Part of a small language model's weights: 8 layers, LayerNorm before each block.
Each number is 128 + 24 x the weight over the matrix's rms, rounded and kept within 0 to 255. Layers, rows and columns count from 0.

# layer 3 MLP up, 768x192, rms 0.0521, rows 84-108, columns 0-63
[[ 82 168 125 102 159 115 114 156 112 118 134 148 190 125 132 108 105 135 131 147 124 102 122  95  97 127 101 125  83 123 113 111 121 117 192 107 113 134 102 137 111 131 124 124 148 126 118 142 129  93 122 128 118 148 138 131 130 153 135 154 108  66  98 125]
 [124 118 157 104 104 149 119 156 140 142 148 140 172 120 139 163 151 118  95 161 127 133 123 133 110 104 121 114 134 158 118  90 129 107 126 131 119 138 147  89  97 115 134 116 105 137 156 136 124 118 120 138 135 116 160  90 121 167  87 160 135 117 119 147]
 [128 117 155 106 139  95 134 103 146 167  77 153  92 103 142 107 135 148 106 105 125 169 137 119 160 139 107 123 115 138 114 117 113 119 164 146 127 131  79 153  94 114 126 138 123 112 136  69 115 106 145  84 122 109 140 118 113 140 130 123 117  95 150 122]
 [127 138 103 166 132 114  95 165 136 108 115 128 143 137 109  94 145 148 134 177 130 159  96 145 165 107 147 134 159  81 106  88 132 126 117  92 142 151 127  95 160 179 139 120 108 116 132 121  78 124 102 107 141 146 133 122 173 126 140 118 140 140 155 141]
 [142 107 158 128  56 140 171 121 128 143 149 126 112 120  99 115 117 125 132 138  82 152 102 142 160 134 136 148 108 151 116 117 121 118 148 117  93  69 153 166 171 126 110 119 107 116  97 124 165 161 132  96  79 140 154 122 113 107 105 127 122 136 134 107]
 [148 121 153 123 164  93 128 140 139 135 145 167 130 108 124 113 141 113 118 154 159 110 159 146 143 110 121 129 131 112 136 134 113 128 161 145 146 143 105 128  77 125 163 104 149 147 126  96 144 129 147 108 116 141 138 124 158 108 139 125 115 142 118 141]
 [106 135 118 116 143 126 111 115  90 135 150 142 122  87 151 147 157 113 145 118 150 168 168 157  66 137 149 152 110 126 126 144 146 126 130 145 156 103 108 129 122 113 124 144  81 125 152 151 142  97 132 135 161  94 146 156 129 155 133 134 129  96 106 128]
 [ 84  81 128 124 134 146  92 107 155 138 135 169 158 131 133 145 118  70 107 121 152 135 144 182 140 101 115 147 114 123 143 131 107 100 105 125 116 138  88 110 122 133 155 137 129  99 155 109 153 101 106 136 100  81 124 126 110 107 151 106 167 110 120 156]
 [138 151  91 147 157  83 141 135 125 170 122 105 152 164 112 106 160 116 113 193 130 179 108 118 147  95 159 160 128 138 125 150 126  81 134 121 117 133 116 148  94 154 135 111 121 124 145 124 121 145 110 104  81 114 141 159 151  93 188 143 106 139 124 139]
 [196 178 136 114 172 118 166 109 121 135 165 177 172 146 128 142 136 146 115 132  98 113 120 130 165 123 169 156 130 136 146 104 124 154 143 148 133 127 119 158 138 127 152 142  87 147 139 182 106 138  95 129 107 114 122 110 159 122 121 148 107 125  96 124]
 [140  80 159 150 151  79 107 156 119 150 163 123 116 143 176 111 114 116 118 210 180 122 126 135 113 111 113 137  95  91 141 115 165 134 111  82 159 101 164 117 116 146 140 146  64 173 127 171 179 126 111 121 127 171 139 149  92 108 161 126 115 126 132 157]
 [152 134 124  93 206  92  77 120 186 137 105 129 138 102 141 175 104 140  83 124  93 120 117 116 173 116 182 129 111 138 137 139  95 151 111 112 127 110 123 142 136 145 128 154 120 139 122 112 146 117 150 100 150  78  95 122 189 165 107 127 102 125 118 129]
 [190  89 155 137 133 148 123 134 148 127 113 132 116 134 141 150 153 117  63 142 125 132  84 140 158 126 161 127 129 166 119 155 143 127 142 183 121 131 124  99 122 141 100 135 108 137 152 144 114 112 138 125 136 123 165 122 156  89 110 136 113 146 161 161]
 [146 164 110  91 132 107 115 118 124 141 108 121 115  87 118 134 121 156 131 107 114 129  97 134 113 115 118 143 166 113 158 147 147  93 141 140 115 144 161 128 163 140 124 150 113 145 136 103 165 150 145 112 121  87 128 123 133 134 131 138 159 116 153 138]
 [115 140 138 105 119 127 151 133 150 139 125  88 156 157 111 136 123  90 147 129 171 159 151 174 131  81 181 150  92 147 105 105 169  97 188 109 103 114 136 141  71 115 157 149 117  83 105 174 115 129 102 117 118 161 106 123 152  85 145 139 107 145 112 158]
 [113 135 111 159 174 137 101 135 199  91 124 119 132 126 134 124 108 128 129 107 133 157 159 142 140 164 140 134 116 141 141 112 139 115 130 116 135 149 109 139 124 107  90 131 147 114 148 147 134 118 154 116  90 110 156 148 122 120 158 126 136 138 126 144]
 [100 162 135 126  77 134 139 135 118 144 126  86 167 168 103 127 160 117 102 189 151 123 141 124 124 113 114 110 133  98 151 140 144 175 144 120 150  90  87 117 141  87 131 146 211 126 132 112 100 108 145 123 120 122  78  83  95  92 143 125 179 132 116 110]
 [135 102 119 162  94 143 107 125 143 111  86 139 128 110 105 157 176 158 121 108 171 161 157 131 145 127 122 146 160 140 141 108 147 131 112  81 159 122 106 102 149 168 133 125 123 129 115  94 146 100 163 125 117 129 113 162  91 175 103 120 103 125 114  91]
 [164 109 106 147 120 118 110 123 124 126 152 154 116 100 111 161 132  90 109 148  80 145  82 120 111 129 170  85 115 170 125  84 122 110 119 119 135 120 145 173 135 145 108 164 115 156 129 168  72 109 117  67 163 119 109 126 157 160 152 139  93 111 132 105]
 [125 140 169 121 111 130 118 106 117  90 148  89 172 100 117 124 113 125 129 157  89 102 144 114 131 166 137 146  83 100 132 126 118 160 170 150  87  97 105  81 126 131 137 175  99 106 148 110 156 120 151 136 118 104 106 150 143 134 120 172  91 147 151 135]
 [103 134 131 146 157 114 103 164 112 110 130 177  93 123 116  75 131  95 170 148 120 140 128 154  96 138 118 154 153  95  87 136 151 126 160 115 159 109 123 149 111 135 109  96 136 144 154 141 108  81 131  78 147 151 157 120 130 128 162  78 120 166 103 168]
 [109 139 107 111 122 101 155 148 166 111 103 122 129 128 160 120 145 155 122 127 144  98 139 103 155 154 110 106 104 126 155 113 162 133 122 143 110 102 156 111 124 164 163  90 139 146 158 138  89 127 141 127 129 125 113 106 126 113 160 113 106  96 132 130]
 [114 136 125 112 154 144 101 152 123 102 130 134 166 163 137 133 103 125 121 121 116 124  93 130  72 120 132 112  92 119 113 153  90 160 107  99 153 168 127 117  84 110 124 101 115 124 103 167 120 113  99 162 115 127 175 133 135 108 143 104 146 126 150 147]
 [127 159 148 122  82 136 167 126 113 159 132 118 102 125 171 115 131  93 148  88 168 118 156  86 124 147 160 111 124 140 167 166 134 127 122 109  90 113 143  87 144 117 160 130 156 145 114 157 161 169 153 143 161 144 101 121 104  89 110 144 186  80 178 117]
 [136 111 131 157  91  91 124 117 142 148 137 125 158 122 177 156  99 138 168  93 123 184 124 125 105 141 165 164 136 148 128 130 102 143 104 182 120 132  95 108 117 152  99 134 140 122 139 139 149 116 150 101 130 140 117 127 126 144 144 147 125  95 142 136]]
# layer 3 MLP down (transposed), 768x192, rms 0.0522, rows 84-107, columns 0-63
[[146 152 157 103  77 141 134 105 174  98 101 101 119 167 106 125 121 155  93 115 119 136  62 111 139 155 157 143 144 140  99 105 117 106 129 146 153 136 109 134 148  92 119 176 148 185 126 158  83 167 147 145 116 199 106 179 145 111 116 122 128 105 129 154]
 [ 89 107 123 138 143 131 107 142 155 130 125 122 123 124 114 130 102 119 154 129 129 171 140 142 131 147  92 106 133 101 152 134 166 108 107 127 144 134  95 155 193 120 115 151 117 158  89  86 139 123 119 142  78  84 129 134 128 148 183 127 134 123 107 145]
 [112 116 132 138 157 121 165 130 138 111 124 112 128  53 170 147 146 163  92  92 118 109 118 144 142 194 165 159 149 147 147 114 148 140 106  96 139 128 131 179 105 129 146 127 130 106 119 158 133 142 117 137 126 129  86 127 104  97 120 160 149 167 115 126]
 [172 104 154  96 123 134 154 101 122 103 138 133 104 152 155 141 113 127 122 146 140 107 157 120  94 114 125 146 137 186 107 122 145 121 186 159 137 144 108  93 117 100 130 156 138 103  95 119 191 124 134 137  99 104 162 145 113 101 107 129 109  98 134 191]
 [187 120  97 154 123 109 131 132  74 130  99 136 144 173 110 115 171 120 114 121 105 124 138  96 124 145 123 134  99 141 121 146 125 118 125 135 149 133  91 114 114 115 136 129 151 138 122 119 156 146 148  87 179 110 140 120 147 108 206 148 143 159  89 118]
 [135 143 115 181 123 137 130 128 132 120 126  98 116 147 146 129 102 142 132  98 119 151 116 122 141 159 108 110 163 147 133 158 144 143 153 122 140  76 152 156 150 149  58 135 102 127 179 140 173 153 118 145 127 137 152 103 120 162 105 155 110 107 123 106]
 [125 146  95  38  95 119 158 187 126 118 123 138 112 138 114 129 176 139 117 143  92 119 135 150 139 157  67  96 130 132 100 122 140 100 167 105  95  98 113 106 125 148 127 105 115 130 142 113 131 132 149 147 162 171 110 125 111 160 178 142 106 106 165 122]
 [113 116 132 128 118 115 164  95 109 105 127 144  99 120 122 112 136 155 110 127  96 103 135 141 129 150 163 120 108 141 173 122 144 146 143 133 140 146 123 129 113 119 118 103 116 175 148 117 155 128 116 129 150 128  94 119 141 141  97 115 153 141 108 145]
 [128 124  98 111 111 121 121 142 129 138 158 128  85 150 125 116 141 139 127 116 125  89 142 157 116 114 128 118 126 155 125 146 145 148 145 119 142 121 135 102 112 128 134 127 129 119 128 119 145 124 122 126 104  94 126 114 133 148 146 144 143 161 179 172]
 [115  94  69 145 140 134 118  90 154 137  87 135 137 118 161 121 120 150 109 154 139 142 143 139  99 131 115 119 119  88 137 122 124 127 123 113 165 142 143 117 169 140 128 124 165  97 118  97 142 101 156 140 146 152 106 120 121 138 104 129 121 120 134 111]
 [139 150 134 133 179 162 151 157 159 129 162 178 119 159 102 159 164 111 122 130 113 117 130 122 115 152 137 158 142 111 101 160  94 152 109 108 116  91 153 158 142 131 136 126 114 184 137 143 111  88 109 161  96  99 127 162 137 129  86  92 140 123 121 165]
 [121 158 130 120 137 125 128  82 125 134 175 157 135 163 131  51 136 161 112 117 180 126 137  84 159  92 121 127 150 105 125 105 115 137 120 133 143 119 151  95 126 108 117 113 180 113 165 143  98 127 151 157 143 142 109 153 127 144 103  84 112  84  82 162]
 [ 83 174  97  89 145 140 141 156 120 129 136 127 136  87 115 115 107 133 190 131 123 117 163 126 111 122 133 148 120 109 150  61 135 114  84 108 134 123 157 129 134 108 142 108 147 116 114 149 156 115 151 138  91 129 102 137 110 139 125 111 127 121 137  60]
 [120 110 143 167 120 134  86 143 134 104 129 126 162 116 138 167 136 141  98 142 122 118 164 136 136 105  70 117  97 129 116  84 149 148 135 145 148 128 117 103 138 116 143 130 145 107 140 110 120  80  97 111 114 165 105 142 151 141 123 103 145 144 136 114]
 [121 108 149 136  96 134 153 161 132 123 172 146 101 116 142 153 131 139  65  89 143 137 131 108 143 153 105 119 140 177  82  96 143 125 122 142 132 104 112 139 131  88  90 141 111  93 123 156 131 137 153 148 179  98  96 154 133 136 121 108 132 124 192 100]
 [134  80 126  96 133  86 149 137 120 134 143 144 131 127 116 102 104 132 124 128  70  70 115 128 147 110 119 123 109 134 117 146 112 131 130 116 124 132 126 136 147 114 127 143 107 157 126 140 105 121  87  89  88 141 136 151 132 128 135 130 103 123 145 121]
 [112 125  91 142 155 116 166 121 117 130 115 159  96  91 140 110 162 142 160  89 131 118 154 130 117 129 131  80 135 128 134  91 113 120 139  88 120 183 133 145 119 140 126 131  85 158 112 142 132 117 145 150 174  86 132 150 145 102  98  96 130 107 147 152]
 [146 115 122 155 116 127 124 152  81 144  89 166 131 121 124 182 104 134 190 135 130 116 150 152 176 146 122 163 144 111 137 129 144 124 144 130 108  81 147 152 141  87  72  61 111 110 180 128 170 154 145 106  89  84 162 131 123 100 143 134  92 108 124 102]
 [108 125 186 119 146 129 144 100 104 130  99 153 110  98 114 149  98 102 149 162  65 133 140 132 132 104 147 124  80  99 120 140 126 117 100 160 131 104 143  93 142 129 104 155 107 139 146 123 172 149 156 114 143 144 132 111 152 122 119  87 151 130 147 157]
 [151 114 144 104  94 167 104 102 149 116 119 110 134 114  85 142 160 159  89 144 110 115 140 144 173 157 132 135 113 115 100 112 143 148 149 132 138  96 154 100  95 112 156 123 151 102 140 101 138 158 122  88 163 123 126 122 123 133 162 118 157 168 158 139]
 [122 116 132 159 139 151 146 110  92 143 126 100 130 116 127  90 123 106 118  95 128 124 115 123 126 107 180 131 103  86 126 145 118  82 127 166  47 108 141 124 119 118 146 118 104  95 109 113 142  98 159 128 126 104  69 118  98 139  95  83 133 143 165 131]
 [115 126 142 163 133 119  99 110 109 136 152 169 108 115 105 113 140 128 142 132 117 149 103 118 122 130 126 137 135 121 132 143 132 116 110 127 139  94 149  83 107 128 105 125 174 112  76  88 138 153 116 132 135  64 147 134 139  98 143 124 122 112  89 141]
 [128 108 126 152  92 100 163 101 134 136 134 118 147 138 154 122 138  91 102 138 137 118 133 110 141 141 147 132 137  92 108  94 122 103 116 141 138 118 145 110 138  86 111 163 113 124 126 114 129 155 108 101 122 152  79 165 108 115 115 120 117 139 129 146]
 [ 98 129 146 124 115 107 142 167 163 116 134 119  99 140 133  85 139 130 109  94 138  98 135 199 119 158 134 164  90 124 101  93 121 127 129 127 163 124 129 119 174 146 158 109 113 125 118  99 114 186 125 146  92 134 135  95 132 164 138 147 134  84 130 163]]